Weights of a small GPT-style language model, trained from scratch on English Wikipedia: 2 heads of 128, a variant of Adam for these matrices.
Each number is 128 + 24 x the weight over its row's rms, rounded and kept within 0 to 255. Layers, rows and columns count from 0. Numbers have three digits each. The size before them is the row's rms in percent of the matrix's.

# layer 3 MLP gate, 320x256, rms 0.0421, rows 18-89, columns 192-255
089:125093143102160177158155132083136120139129121119138073130132106142128108119126104125106103126113121092125175130139129134115111102134150123154091159103103098159102147079143128154110160127115146
109:110059113151134102122132135141115117130099115106114113146134119147148110107098083141119137133091126160109123086111144149088132143107132209141162137106091167166125115128181079133093145106136102
103:131089157075128128127140130132114087143138134114147159126098108144099114097137114128127201089135106090164133122117136139112132105112142140148139130071128125135102109134099141145161116122152105
107:107130172135096097138101164114153111094087107146115051105150146150104131148137125159081183093098135143119130103122148141152125117141127136138148127125146128154136160088128072156058133137093146
092:113120123102136105132109149119082169102111130113119156137139094108104108146137126109128172150087172074147139081129143155117136103142126138174138158098113170127114126138161132106108156135102117
099:090125142124182136132085148112102094137120144131112161172121096125150115130127145155139145131127172109107133106099121123116106115129100133161164120124138132107134133116120135105114120121099132
103:102140150085128134138117128125104099102102113084157145101152109179055127121146159130159179112114097140093129117122099149124136137143132113108128116113106154138137137132105124130113115129135146
118:153128133140142077138035105151125106159122131156135132148155132119134127139101126146126118139126134149104146137103149102116098143139121116130121138125154099157141128084140142176128128133086098
104:089175148103106142145136135131164160114142130139102112123140098154168187116114082106085120116130171166121128100111100126128188108098134113112129139145162122147102109105116122145124115126161138
100:149127168154120147142127142146134150104130126127106112150165112150132145083144113106143142105095123123126108134133131139109117096140154151153113167153129126074139095135128077179147161143120125
103:156112127117151105161117135126134106107149164133118138172115103108108159096114160134114131150122150152128160083129130120122132143157145107167188145152152140112110143106123115144065155140126105
090:168084127133142101136135165147091153154142122149129087136133167128143138159142108087123114094137145117124130145113186137162147120135110150133167148153102121133075122103146149139124090115132125
094:117127174103110118129133126094161070120163150106153104120149123147110124112086144163167188148115129150113162100141141148138139123067146101133103109123125109149144147092092149169111103137147136
103:112074149110122107103159126147120108170145130085081156138121130119136125136108154151111109114164127115109163160146153092125142143124138126162108092111093125115136110133115149113111136118136101
109:178179142128117123138123115164173190137126129169127076179127130142108122119133077106145095138092162141135141114085145188119147149140163121113131167156111133124137127122142142173118137068146103
103:170176122103160074086128132060123138095142141170163130113113138126092099127136128099103115097128106141130151116143145124143109147138148118084138156087116156141126157127147132181082165135147136
106:128122114156117129084136098137111079166125110112132089112154127089135112151152097143109145143110116119117150130134150117136141168141122115137169131107120099077174143112171113126115139124131099
099:117122161168134078128138129126147112112087145142166152129142174139125125135107159130168107117106135139119147113150117177132110083102098162101144136153121094121159106079105145100158075152118101
108:126112158128133154138108142143121108145140125149130096139158134133126160123123134187128122182106151111134152133128161134129129129120107090149115112136179157140097115087129139137126102144088110
099:146141137108102110079135111102131139102074147104125141124124113124078132156115136122095111151125138076113121139126162151134155133124140138159107175175137147098098117141148139151116147184112104
091:139119147102160135119096116140105170150110126111120145143168166135118126092119090111142110194098091117119117137134141135122168158113098157132094144119156139121120147093157159184120111124159130
103:144120176124146164069145184112131102138119093127164084095130175119131141102111125150168124091125116115135162139129127142153119108126144125099134112139105140146102143138125088156156152173137105
094:118184125116176170113156140155095084116148150080124113115134158120115098127137104086149145148071117161116151131137091114125148104098139122143111090069120140144099109138136137126117124138126156
093:106131137157117112086163137120136142116131101121166128126129105119168126117160107153114116097163158090120148156128164111116175119117158098098128134129129139126119126111131147092126113112119138
096:130130151125116141109108124151129157108118129157138150119132117111125152100142136121148111143152135081117119140108141128109137183126139109110143119112141116133135136150136155108139095140109103
101:108166143103086075120152125171143104125112124138116135120140083120150155081152131152145106107081162148133098141082112118102159128128154120144164112152168110146104112150136104139144085159124109
099:132131154142155075136151116134132097157164144128108089102148119082119140130146127134111149162076092147124140148089132095128143147127115141113111158108145127100142117102143130132134108146159091
106:126163133147148148104123111163089113096102093123155131136136101070126151120135142103103113121150151143154092145086116097078150150104114124160169147130155153124121117158166125111100127143100132
083:118107112117112121152130125115129101157118151132124106165115114103124121156136106149151115159101183120114147098142148111106146121148143101125107081094170116157104148107148183148135125141208156
101:188090111165156102150100117119109162140134175151093140146100105113170131102116140131114069128149130129129092120116123106171120105132141157129158162138134157098123115141122140103123117158173146
088:150137130121136116112107119113158126138074135158142128153160128135148148170127124120071112142101108148156150095150131140110123134148091093123075147116124163142136100098155114118158138115134156
097:127135110135100087138113149122144098152156135129091168122139124106096082127093103126101098117154124121115147155129175094136149117123066115121155135120142181146113133116129126114099101141154117
104:140118124119137135128150128127115124173118148159162107164128101111168154151088139121048117135125084095105166138135117160129120107154166104084147130103134108121120123110162129120102096129088111
109:141154154091133127122147151125126168091095140125112119103153142112104129104130103099156163143081141128140150146081134160110137104131198179124087140098098115109114101165165136117152113118170102
101:103063150144121148124134127066187121141128148123088149145117090112165127114093118135141116095128165091158146107124167147157120149130128115141157146123149074132137121121143128159130113117131170
119:119110133118098116130101108124153146160119127139139140183151121155125157104120173147115116144105125071126147105104161113144136136151150091156135110150109146091107096098133128112116121166131096
105:128144093147081138109109132147127179080133113122165160088112112150142137125134122117103108145127105134103083075134123144124145132144130145119139156138165073139161110095136153133119136114125153
103:107092115147175131155149106106135133158171132108111160153161133114121102112116125130149103107163100126116103138103118142134108161099144174125133176114126152123137103133116132085118132067128176
108:139131126151109132129123146085120121125130134102090147144128125172087107126125121139117167117154140129131139082164124127109157145137112115157162149098178163130159146085137130115078124114119167
094:137110114174132089118123102136148071138107172114117124094148150133118126109152128147135105126102175119156142128096176108123135123094133143151108128085087128149152145107138172134137126123147152
092:134136178117106142107117135140119123081188098146143092127142152155088175151134080133136130146119111174123120138126105132124167124121161131176102139142131106089125158156082134135131124123132126
097:105133156125122167102138180098132139108110120162166113132147130142104114147173121144121115142150169139163139144109117145122143084130163139137131108132115147144156142083192115140152108106092134
107:123119143143100150108170145151136141118089080085119090122130136142157150106134094172161166132069162117079152113081149184121155140122126178132110164108136125148113107158130103150154150118159117
099:124156122127165137107100138069116176105090112162094106144116139155102118141126096110123168101149111138137176126138161138143113135127144144094167163129135164129125120150152126136139110122122109
098:182119113136154088153119109118168132098115193114158154154120142116138115167108125107114106102153117104095159123161099149148128102116127143130120117147119125127164096144147145116093098155124102
101:122164156088131099106122137107146104136130117068139118097133146128146100173189099102136136112142129115161153106125145100108156079096110098132087154124105108095161137143125190154163133129145136
100:129127131119160140128137141078126158139175155116171139167076157130138095096142150088077109092131137125117139121117167106154136150113164157122130143089167172133109092159114140111147137144146133
107:144115124168150119105117122140139125154125136158134127155140143120120175147122094155125100185097160156153103132141131125104135132119106174119117182135111157153161120098131130167127138107127141
114:131126127130103132088151104083112157115116141141119104127118137150155125141082139112101145143087106136125139131091180145127144140128103137174180148095110178135124148078124144147089114160110136
095:111140139109164133150120135136176128154112147126091115075132097102098147131128150113137153172079147149120118092098111145117136148149140163147117149110151106138111158102179139209118134127108158
101:123122132151117092097126148153159122089163054125131091147138146131124121128124161134086116157137118148142102131130146139118132143140134133142113132125148130087134116110138156146107133113121107
099:117132140150136165141134112153190112083144120167109145174145127141104171114117136157129099099104084133104129123117157092107119164156108147128108085143109098140124108131143119115136129096077102
104:112164139167148127173138112124123066096149065164117141120129122149124120124133131168141202126125134131117171116134154108134087107115142116148145118111148107170118132101163148112180136140143156
089:132131152124151099087119101109143134096133165139084087105146121120119113126134142147113172163050133142130142128140139128129153168114168147122113133138108108130177116085155114153083124140134104
102:124135162143143114131107070150152125151123112135140115135130131161149126129083132141100142156137137129122212119106178108129121117120138113102108142106150133156108113088157117118137118203134124
104:069104132114098161147123128115168148097110145100090074110122141165137099126135159127154166160093107170117119110109116115154111116128144136128124132114142152165116135142135146105078118152100155
110:164146164116116153098126140087135136105115168151107165105140121153134164157135102112134133112140174154169108124125126119078150136141145125093104122108136099118134125133117137120133102089129139
092:156135123122192114118133117146143134121153120107120097098134143104165114097111099158163127166074093138131116123086132106119124108126082107137103084113113105085152041138124174137116132124179117
110:145120163101132115160128051161082104104102139138146097126136140142089173115171109140173168158113114154087124100075134115131124112130142114120094106153114098148131097119139168114147096122105132
095:114145128131130126158123098172130132138120134133116116114150147120125127134145145154109142200051139184112105127103144149077120134115109138127114139105128163165145103126137131134141106115126150
094:134116152149138169143099131124135097142157167160154159121153146138152135123112115144149122160135179105126153124129137127132090104097128140092091113117121133128110127088107131168112150131125103
094:109115130079121138145134168145138104143104178111122157133125125117136106114161069149175187134147163099168139106112115108142142140139134136135118127082093129140123161090136141129149132142110111
097:104178131113110095106143119151129099168111098105118110130154117150131156129118145104158150113094157143090123140100115182140156124144129135126133144077167153117086107170073107161117106106185168
100:118126129153147088121077089146158130139163153140146127104130140094137153154153150102152092156132132143124109114130131132138148171107114145139124196123148150120131039141132149130127144108111130
106:132141130119129144104106106134147159050143166144094139151106122159139126149081138161137122177139114121093162161120105099161143142129136115106140109125090114145110103129130129089161115172101084
102:134141146119120148079149149071148125102129128104116139126116133153142106119098148116124127115154145096130150095164114117137128128116159110117117112138135123123184099107159139134095149129125132
107:158174128123167141126116114158128144099141084132157123115123083096128147101137179121144118120127134069116113097117142135118098127130131099118147151106135140132135090160112144090127074095140099
093:112129142117090141114127111102146101161183117141128133133132097112163169154124115152126120125088124118104079107117138110129141112143076130145153135144138133159097113094122124116090136141119158
105:115116124091117115158167108121105100142197095090133118105138117090104125139120106117090179119095121113112120122128140111113082165107152113167120142096092099103122131116114144157116133145170155
106:139157152106127129094150115119155099087130182165157090112131123103117184144138170116135121111062116132118084115135111106133121125143193137125107140105152120130127117144168138183105147138141132
107:103137143071147113157157132155107102114134102111127122131133135105100132098138101166122158105093122154129120146050121150127118159120109124150116122084126122115112108116146152094152113128133161
101:148136118136116126149126114131152125105115167152150168141104141168141098128140168107126105149166127092153154132149092097125092129166118122121165086139117140106155121151120113075156170151096110
# layer 3 MLP up, 320x256, rms 0.0413, rows 18-88, columns 192-255
092:119102102107116168141172139087144119132102096113170068148132110151126084123145140135135083097116111108098120162139113132164085102151152127161078161149121088150096151120118116142109137135103160
107:155188127138133139118100152106114153150139116136098181114114131146137123163148166108133101134146129145145155165131123165095146118141114089118127164163171133123125111137121148120177179142115123
107:091086159087144127135104130153115142107111139189111113194135130137133138112097143126170154159144097128178165140109108120132132098146140122111130107119105152087079121177113170102149132100121097
105:145094138107120124115117182118141128112094104136169127063115105128122140126145102098122137116162103096127153126084129121156118120108159139112122143089113063121116116167088149130140113189138105
097:172138144111160187132118108117172106103188176158106086138123152126132173089093114164137083132143137141120100129110124119117116182109159105120127115153157104129106085123138128137110132162154128
104:140143145123136089164120140132119147136122123145158138160121082149131141109102130107125080089124126099130112160090160121102165134154126111140121149150130166100128096121133126110131149093093112
103:158113118119126163116130114091129150121120112121112119122106118119181172127164111103099085129172101066166145127118153165120147108117195137155108149133169109122083107166136137077167128113162140
106:113085116110149152088127126092110119182147125118146148106134143108120107132124117113141112154131134153148153172172170122122136154119118084106141125109160140164109154126150177134126156091137126
097:121141134121112114115120131145154099127124112137142108134138117107096134118119154178143142105123103146120094144083131122138141154105081162130102073102117157139155127121111141161114144135102084
103:149139110148110096097135130111140148168103123114143119131120115112130148138134119137086065151160102096121126104109164120109144161134135122139175164146143135151156152130106128153145110118116163
102:179173106135146114162183135093110148119132108130152140117112122102126139117106135147136174132133123164123128136099141148126151134148179125111156135137152174157096151191114107132121151111157127
088:146127150099088134108127114087096111093155132099097147135130062097138142184123119133158151136095170113134113150108157094093149116150163135111081138149108149126135179105143145145147142142158134
099:100125108150123117123109119143098108164140108075116151130128118116144148149158100127102156160108087158094137129114160119096161162123107145165146118120112114146150129103158102137128093096144166
106:119141137104168128114128148087155114120140149173109141141140084136119149094094157156162112146132161121144133098121139139143104105154111099149185135143115146083130134109109203115147134147132108
108:122161142128129142136118123107119152094119180134122129124094169146128142123179159078113142110166115100143140142139124152167106124111151123093133139122116073124081082145116126117174099160124155
103:136146132155067102172112122163133157094103163159088133179154125143121127137152152128122137132130146121120122117125097079101121115143125120140119125137140119149123106131143144126082119141088141
099:123098145118113143151123146090131118108139168132110163157110149165106140123112159068150079142144134164162105135158091127154090107109124108114125116171099143090139131147115153120118119143131136
100:139096114084126141153146120133112121077172115068124121138120161080144134118134099131152161100150139129165138149147105104161121140131134129162130122143130136133143150145125136120091154088157150
109:149144108157106101140092068151120141131091128147106142169129103148162134148152106129061116146101116167128147145106119131122145100191100131101166150125148117140157109142133110104148135158103110
099:103124144113132116102180137136133175136131120095102104067148120112129080140100113102145158107111095133101128150119116109130128153132141107151104088103135115127111142120116127166104138110128113
087:127158119137113137149133134107146106078154143135098105115108103110116119148111165119102160115127174121138140124138131145126096121111188101150192095124131153131144120154133129098069141146098131
100:097159148107072124114135131128137123144114132136115118113136069136111134130127113172115156132099150155144087081163114126119145132151111146154149172125191179145132141090130154122122180121140126
100:116136111159161115136111144141144141125132108067104151110103130138103108147137159116141138133115120096146118117130105151162095087130114114159108095076075133123163168124084121140129106140127174
096:128094125110086125154103171110162124162125145153137168126099132159134118103136112127119085121156108105096126105169152129165132086127126085093150115164126105128149158079091104140097145121110108
097:113108106181126132138136118116210090095128129128125115125116129129117131127153103130125137139116135160135162113126163135134122101106117170138060111137078090121133189113074132150118141098140105
101:113132147143122110129114105096075096134124123124139156157135133134103143100125132107084170113159127095079163121110136151129122119113099078120142067109147155103129115109160134078137107159093105
099:156159134147154136125118134118130109126125137123144062142150140127149122161159123112125122132112151129150096120144110134120093120152195124087125163151105134161098119130158111169100132136151137
101:105153141151129098144142113170081133127125134133126076135130099126135101116173124141135152090140127158116108138099158133133157155107114153146106134140079142175127104123119102101112112086116127
089:111132099153103107157158162134144101143093090141129158159139109124130154127122122163128123149136168119122126131139146098138148141157138133118078100133157109111115147127137138134145138103170151
099:148126088128157118130151116102130101114144112123166142115116148160142081123125113102141125144112100114093156157145114116108129132123133137105125086095093115123136127137126131113147129131106130
085:152104129137112107146143131088092149126146101108117159121141136135108153129095114100109118106180104099144119135136147131125129146145134134096090120157094144100133134152119046085120195149117119
093:144114142090133132160135128170074118102157113126145125097128143115157154110091119102136143138115137161109132109083100167139159130110118150123120171107152103091103120134133068115123091116155107
098:124101099120133106102147114196139137119113099107121152136124142137128151132185117125124081149100106090081133105129113083091132134122124132122120114140151115152108068149109136127129124132174112
112:147114108142145101109116146105118139179152115108107121117133139099107086183111096144143161130137126109115125113120175124102129138154125097137109114102116154148150148113113130123129161104144116
103:139137120092157137156136171152130134122153174156114095090137139136152097105137131125173110106165133146126127145134070103142149140143159123150102110142126135194149147153151107109101153129114112
112:115152115161137131124128128157129097135149120108158092092123146136163140157175130126173106115064156153186121132106087124156110090057095141176137148119161112137149104098140130142128068129065165
099:108125139102088134158115150117100093095157118139113132127149141144083121097116099128165158117112111164123126049091151104147110100135125109131122102106127112112128186144154131159140132148151119
099:171121110121146119117113123092128111086146139137175141120118169137125108097092131072120117130145146121083126141154133146132134137128147101137096101127082092113123112136117103101155158168099088
113:114132151131142128115169127146117092145166125106126123106122106126158131112105098177142121107126109179100124111100130132098118143112143145148103101125119140162072158137111089121158135100159135
102:138162106163143131122138137108157138130098161148152106121117106118166169130151147113099085117162169119139146154134176162158136123130178167135119165156072145142139123106170111173129145114142126
090:155121101108143098137140119084150186111106155124117082150113143132126109129104147116115116129130115107155148128152148117142120113136151087159128143115118172109104123125133181129095177109126099
089:131166131126112083143142144131137079109125121160136125159141095134119176143144107125130138117077135139113110147117122151091121100159129126111143168129100131117152148127138150125146109131112149
103:149145145103147137143157131116157093116171134082115142084143148115107163098118104088180124119134109149131112168116141160097111164109135123145109132114095106136119144145132153111142116110119144
103:123145122076162117113117111131110138103130148157077102158149114092069127106139105136120117157089101101094121100097147148123113131147161083152125117093170104111137103144145138152151155119135128
101:141135112126143123142101110067142183120114144168122129139125120152074105147118154129101106145150132125100157145160203119115093111172158086129163116134097131176113170116140145149145160158129127
098:125141098101132125146147154135116122092130132143163084109130152118119141118147144107132168142109075138125117106126113147118124127147154134157109158105136104135167160127138141162096167094113138
100:141132122112110134116146157122121145168131125090107126113125141136134155072089145104132166104140146092087134111072124076123143140114169124126136144168154145125102102164106140137114139123147109
107:134155151127129110143119113171100135102138103087126104072136120125116097064130121152114175117124107165108141070086111144098133148119116148196128129139139103129133138116118111111105118125142090
110:170081130092122141094113159093178133106155143122108128116092146102111088142119159133152129107175175101112132126196127129144123107105122107127113117165123117135143110114136160122101175140094126
097:126135145127136102156132152143162096158115114136092117092145109116098138146140117107151143134101114156132098103109131142170121126130142124151148148119127070131134159113180105165112116119090124
100:150164156119135107130151149141107116106152098128159089114127141090122139114127130173123153134071138144124083115124105163085175081146174152158110154113152099113094114134151114143126157125128109
099:143094139139135104141126120160144134172087116144118108113111098116127105189167124128118136146141107125130139152125136110122165106141138174102073108126096111145117184101130134148120144155171126
104:130100139100153122143123128108084124114141118116101147173130155160173099130112130112137145135130110151118141161117113119119109128114099099110119089145095146143126104122109115090121116126144157
095:139145143182147073120130152164136118117120114138102098107144110121113122178180111163096154110093117170142130150120168152106151129158131145098147110139095070139148120076113116142132081114141089
098:126100131143104140116137124136148148123102091146169145130104113171146141134120139121091113125196121148111170123130148109147105123125125115094126131126153141128093110109127099109177130166099099
104:145172121137086122124149137093158166151125116161143111135133137113157159140085109123110092118120142108185099121152096155140173152120160149117127147176197170146158135112133130146149177123137119
103:109101130124129138187162149131103124149133132152130116151126131147123155119102162149141149149109113105177098095114094114127110125119144081154167154103174125149128135099104165144085130116097174
100:123111108103123139123120137118141158124137179160107147117124113130100174117156164113147111138164205085158159102157127158096148145130136146142157179151153161174113168116147103155133158172114144
104:158144123086117146113116175129100103132159125133166167135114106073119145129157126106128107138160135091110129088140143136172106178136081082126147142134168121109146158155109139147128120124130120
096:170117135147100129097139091117103081104159132121129123114118147116114140104106128124182102096160093079155122137156125117105094148137187134155139109174129092096136117163124125128114147153131133
094:118122155158094159165109138096141119190109119128156143152144150156118116101141130134131106123127144152100161145120133138177095079113111135098087124139091146128116153047088128154117140095112150
097:133127128134117129132122162104149174134123116131111130079123112152119140149111140140093126121160096138092136099120064148142124103137110131111133144165112105176173154111142085166108118138089119
094:126141153105150135147083160110164110093150138119099152121140107113084114105122096122127140112144165112120157135157113105109152159093085097148120109103122162106173116114125138102088172136137113
117:120105146091108166121109113120158138113105143171166092104110093133141137133123172145094119127171130111122135107144107096141107113173124104111131159162131074142123166094092082151119172153115087
102:133119116116121115158106133117156118124142157142140138128129090116125124137139135118153098133127129119126144111193104104147135115119163105080115137120146135115104105143105166123140160161175164
109:100090128142115135119127122121152128142120115133147111081148146138112171091143118116132119115126099153115118147127157104146099178107126134135148116144122113109160194124134090135146132090100109
109:108119123096132140127143109128096125145102135143141143107138109171108149131158148137140125125115112135099075129116163099173101113117132094147108150140142114087124140125127108156110100113162119
101:137099114098130155119141131116130148142118091146152063134120125120091137172190109167137148136115102091106149152092159146097123122117123110095137134115144082112107134151113107168128116136175121
108:143076116086088154110103098102129155125124152195128103115125144076129141078140161135161100148105112108179142150128100147131109061143159121119132142116152158129159066143132098091130168136148131
098:142161129135120171119092119144149161105082092098130104140122143176128124160119103112120135118112125190138094158107103132124162135127130164062134172150146119142156124132101121141123095105141116
108:119092103156134118123153117144141145192107136136137095115139136144109152124114134133116123146097129104123161151124104103179108146129186104112139137122110131089117106103142132106119119125109165
# layer 3 MLP down (transposed), 320x256, rms 0.0387, rows 18-88, columns 192-255
098:164129147130066106105148162128102138125149140115122111122100127155157135127134173120149148095150110169115073139145133135133102104125133137121141146156159146100137183132101124105161113170105158
103:123108137118089128151181126138133137112063112148124154131143117125139095164105130145106120147118136132138139183126104124134173157127167137150154139110122143121163126142111158156115131150125148
102:119103074124090134136133109089128154147134115134124110148034139084190139153135087123115115153107111114116123118087118119069141160150169128149132140121130132113167141159146157138163139128115071
105:124136134176134149074122142147145143163116150137113125136103132116073163126152116116189094130194140135122127126132125137127127171137138132148131209119116141157170153147141112123159083187098144
101:148127164109128104117106142110122129137102124115124138136189080121144151118134136141163157122143147105120110100151104123144143100131150131141129112153112129098099054160127138129126144140104128
105:136117096154132113159119122140128163107124169093148158140139103142129124137124107082121152133123128122112115118162085160098148133155099125125139097155138090109144121077111134176135112143119120
102:126143177133100121113121089173161125066166155136116167171174088131071130140126135128130156154069157164111105142133110123100160148117102112126150076136148089102105101096105148132144113135079132
109:071137132117130144145114108141174108089155103115111175116159119148090149168105128108160147125155129132140115121090129108137178100121114104131124161120119149123107098137152120135122098127094092
097:116142182096142137137139148135132112107163133112113130151130122178134140125104106105117114125135117134158129134127132109126128154112155091115133090150146127162144077151147157125123112189143157
104:129154130146098137148103143126126115177130157125096099109156124154100113135158098137108134137149148169107170165164131115114146167155131048120159097068108111157132181127172119127168117134102148
105:128213090143130165113152147123149135120122121139150115083076148146113111140090112101113133121109144136135116141147101116108121133109112124104093114126104108127151108178095112145133090068142141
093:133145101118152152122132117162125139168149146133174100136045186134120174099098181113104102134149107169165143097138122130168082132132166127139137150165143131124097107135104092121101112135117149
100:113168110117106135105135131087119109116138136108145113144110187150079127095119145119135087096171161144126172145091131147151122106105159110104126134143118148184109159119148129040127092090119132
104:117109066126149116130135135104148093138104080095163110149039141127153138116113119124140112130093120125118107153151117086147173137127102122121148130124130133131119127135150209130112167094114078
105:117126141117177151101153131134158186074151147105150172125171145158135108120137123091107105126127149108119167113132103089158147138118119047098095178114138113134123137106116128130129167130134149
101:122154163134162148121133136140164132118125079146189117127086159123142111121119110132135159130098128111135132099132113103123075116143134101147110102075130085105126175143119138151111168103150141
093:144109226157140110100144132127165101115098123107154091136232169125123141127153144140146152107082147119123157107079137146109133104108162125138112087141152075099135128142118134153107097131102116
101:137146134117115098109159142165127165129119143109167116158157142177103104115143153109119147134132124090102132070121158133123152131138152169115089176108137143163163109094130121142106149155165114
110:157149095122114113153108106166110144143128128148110156133093128124063131116164078107135128156169111167136142136099154135124123155137140183126093156130099144163110160111117129132125138109126139
098:127166136113125130123073128137156116103121142084147112073107143152092119119160147122152150109153114143125133144094103109123121063135139149139117180149112115141146105157139114113135137180151171
093:064178191091125146100146127107139133150094141108093118131121119141119128108116114131130157134080130108139157139155160181117156142087139127157167116143144152152160130105145142137096102153126120
103:156122127160204095145149135158148168127151148128135126117151183130093149130130150136126115130146117161131199139112131129168101127125141150060107132127082081139121108137089127124136107130114113
098:130136111146117106128105105110119135129136109161125120125112113121133143134129145147147113123146161119100118172123151162145122150097120165125124164183123109125175152117104120126128115122146109
098:107102136155164162134129139107127132094145177157092106120089126111138130153092136156130153162093109138123118134118154097112133109169123164128143137158134130116160185148086158156135114146126127
094:116143134127110088128134103111132143174090150108133117121171159158151097100114146126153096133138131113108145090090123150144126108073090133134129106142169171143152143144167168123099112104139136
104:144097051140139107130174142164159134119113132146156127123089123111113121098121196136147122132097118156112112113133101109131126129108092194128113156198118102110112096105164119146108146081110139
098:132123111124128134144154103169120133130131171087159176157150123142121122133114137102085149105082139128096138106119144183147109118148143110134136096086156160165132142097121153111160112123123131
106:138129109105133149128145127103143115139110144121108153117119177163149121126160086109134111135098161110107125111144123090151099142115151087133113123108083112111096144133147159092119144166138094
088:149152076170120131109114170115132149114131143151097137156099142124155126101130139131110142118084150140104089129151095129133195119152119136093116141147096135108107172111128125102158125093161112
104:136116178124114128148116161157129114162165115079112134139185150125083129108157097144131108168142124117171125142138164130134114162134116114134104173165110126129082134124171113111122135128173160
086:127123116148146117111124164118147133136150076106144099103066169125191109108123122131139099128114140111126111118110097097145093115101160119119107128104156111099163107125130151105116106124121103
092:144128121136120113127139117131174103175141116149161102141170080154106105110170127131121077116173122165136113143114134074163119121165133094127158126177101147129135138132142176106127154093112134
098:139103147135095141155181136103148109143140116145156113113203131093170117128112118145081154137120130137151115136179105140124114109134105085130132139117134096121123115125125135107129134117130155
110:149165158122117116149119159153197165162098144088078129128142106162105143132099176165141147132121113114148150132107117154141138119101150139098116121110166155146104139106089106098131128133152136
103:115102163096102075166159148112115133110126119160125125156139093133150107160172107161143163103108146130145120098146152114132134142123100166102144150116131132077110173089107138142153111111105167
103:166165149158135075140152171094146177092100134105096116134181146144117134170125120124112159103177160149116159108148130173132110123082141144110119150153138169162134136133126098148133117107151107
105:125141113130186099162163126117197158161095126078093116138064153101123135134148132138114150114133151142105168141140093139092140124095138161135168150160124112156139105113163126102135136105140140
097:098135124161124111170109162137147137164105149116114114153198103112143111174128134125093149154145102123149130128147149147108124121132136149102154147113184151120166136102118132129093134090128179
115:127089180186139145103119138176136089153127153103113160064207109140098148144167129145158106151175148120133157164070136134122144134140142148121096123147093091103073161162149129127139125164111137
097:133114172156136114126135139146088136113134106120121115133116135103166163164124113107108157128162107138131111160136079101137151150139143126128137115136165112101119125128144105133128157118119117
091:140112163117152145142141148144157133142154140111171128130161177115181149107142131089148094150135140155128104106124116143131137183161115144109094116148104055114093136128150093067117096135159136
093:142102133128169079171096140116112179121152138082131170116103149170143160115091134099110174131160144123100099078140129144151155182099111145091140115128172124116062183099097113139141128109151125
103:115146154135135129143142167109141158124097150105160145128074101133118121169146119122134143116122161116132102131136103117141173117136142123132134155115104150109114096099112124084106180147133149
100:146143074141154138117101131108125162128152108141104119102058141143072142131122117113105141124168111138134146144144137126132128165179129145110112155110110165128129144132173153116135125163106129
097:134168093157160114103148140112130137152100080118182138147066138080150152146111114115094162109061169131140118107136109143080133113127172138146111146123075126126171190142098102145116090107115121
100:123128084121137112116122095142107141129123117126112169100140129066120142162130121128127149131121149098103111086135135129109145111127104116086136124142105131134151109110095122080156114120157132
099:093150108123115134123132114127118092071108127150119127114150111156111137129152136181115090149159129095100089123143169127140129125138137104111102124143082133114096128079120062072114134104119171
107:121135124145131170133118125124134117188113119090151135112151101101144142146143127127153162137118141186111119132130101139130118188141140143148138128115159166148171149096138154093112110125104095
106:140082111119105117087108108169139104115122134116099078144157119096094148124125150098127117131121150131174182157104137124130138092108078153108133125138132130148098121147144155128130113111103125
094:172122124145118108125111155100124100119149109143139109162113118108127132157135083166110136147148129128124088157136162137145127127107104116120167163174128101132130132100147129094117141088136072
101:152124084119156108120102132079158082125135156072117124125039153147100143165123149163138113168130093116089140140116098111142132163123174133122188093137111125137123132114103152097097093128173082
100:119147134102146109146145128150093098101152148097114066126192100113104129110103147132126120082072128126129151100157151177127140132118139133137149144128142129173142085113190086117048136089164132
104:125123092102174132113118090153124119155129122122121128140102127113113142120092149131144119133098153099148078135077129158150104118137127112117135100122171183143148141142102095117104142125131127
099:121116183145112186124087158101124132123122082147113124156123096110115114156161060135135126109191097126156113152129146133102113070158110121131134113109106102158119121098132097099178101105153090
096:115120027131132196133154175132160151123124160119136147108091160119131134116154113146122094089149139090119075112142129135113143139113134155156115125107108143104091153150130137151170131080121136
103:098143175169161097164181179126139111118124148104138132130161103138137145126134146122112170172087120117136103129141118117151166097155135130131155125134163123115151138105119132149147161180175139
102:155089165106134096088157118132155109120109122103135153153185099115133147135135117097137148158127151176126142115130170121153155078110138123117144136129183141084097104126130162089170121128123143
095:177127145106144143065098111115102135155120123109139157127152122102101149111138151136152101121086115108151144126111116120111136154166083145118111110137128142109139066125194137120122112143166147
110:140121065121131102140152173109124133152106125109136118167016163168123138106129129139116132130132092113111132089164129113117159153149141120108135158173123163160144138084083124135118159102121157
095:104133099148107137147138112134149116110147122153139116115211105107136117119131140147153126126052123117101102157051127145113124157103115124133157159133139123159132101093092159110120110143148158
092:110130068133148120155138125099135140121115111120080092107059114099099128141186074126126128130104081182136128126144119114107159155137104127127144138134117150126135132135158154110137129117124111
094:108116154133130109149140105107100106112089099129179138101201104121070149133068129162109141131112135129053128134127132118142082125116105086132114102130175154127073134115096127144118137182129131
093:128165156117104143119168152135138155149110080118131136099205093152127154103141147112141140122107155129139103113123132148118122125130147142107104185108156131126078074140102122156138136154163163
112:132099135108100136155117149130113133144150105181111148121150132144153132156126111144106129124154124115148140124099164098165123094174141134120160101170136120133154106099113065154098107148101097
104:111161112085109138142121131167136101142089118145117178145124138159131148128141089153142184151148160100118165139119179128066101132121138123095148106133136124111099103096141097086150114115148131
105:152125118097126142124111103132177099129158124144118155075134138112076120083107152102184099145131123160141114170092140150105111143110136133108108112134127083146098135127108138096098111125115120
100:107130100123125167126166150107155169144177146120116138132092164141138122131121146143170096139178164093107137122142076105144094158101131137117098136121159125130105151136137133142170115137124122
099:108139118079142164119110144118130098108176121130156181172119140130117128147094113129114137120072135123134083155123135168161131127119136159147098105115097175113153139111121138131112161156135099
106:108108088129120099140105133133133121160130096127074062144118114064135137130162111150179088157102129131130120143148127112146126176141157125140117152111110100114086142088105148163150146094114101
099:096146114111143134100141137115120133110180115115135146168062136139152138098161121145138083130148129140138113127136147139125089135125092116123132156131106128122132151164081149074149121119104138
106:118141103116101167168094107113156141124127144139098135119083136168145135131163097125136203164116155142153107133125158143104132103117131181148157096138128076158129163136130120119139110144165154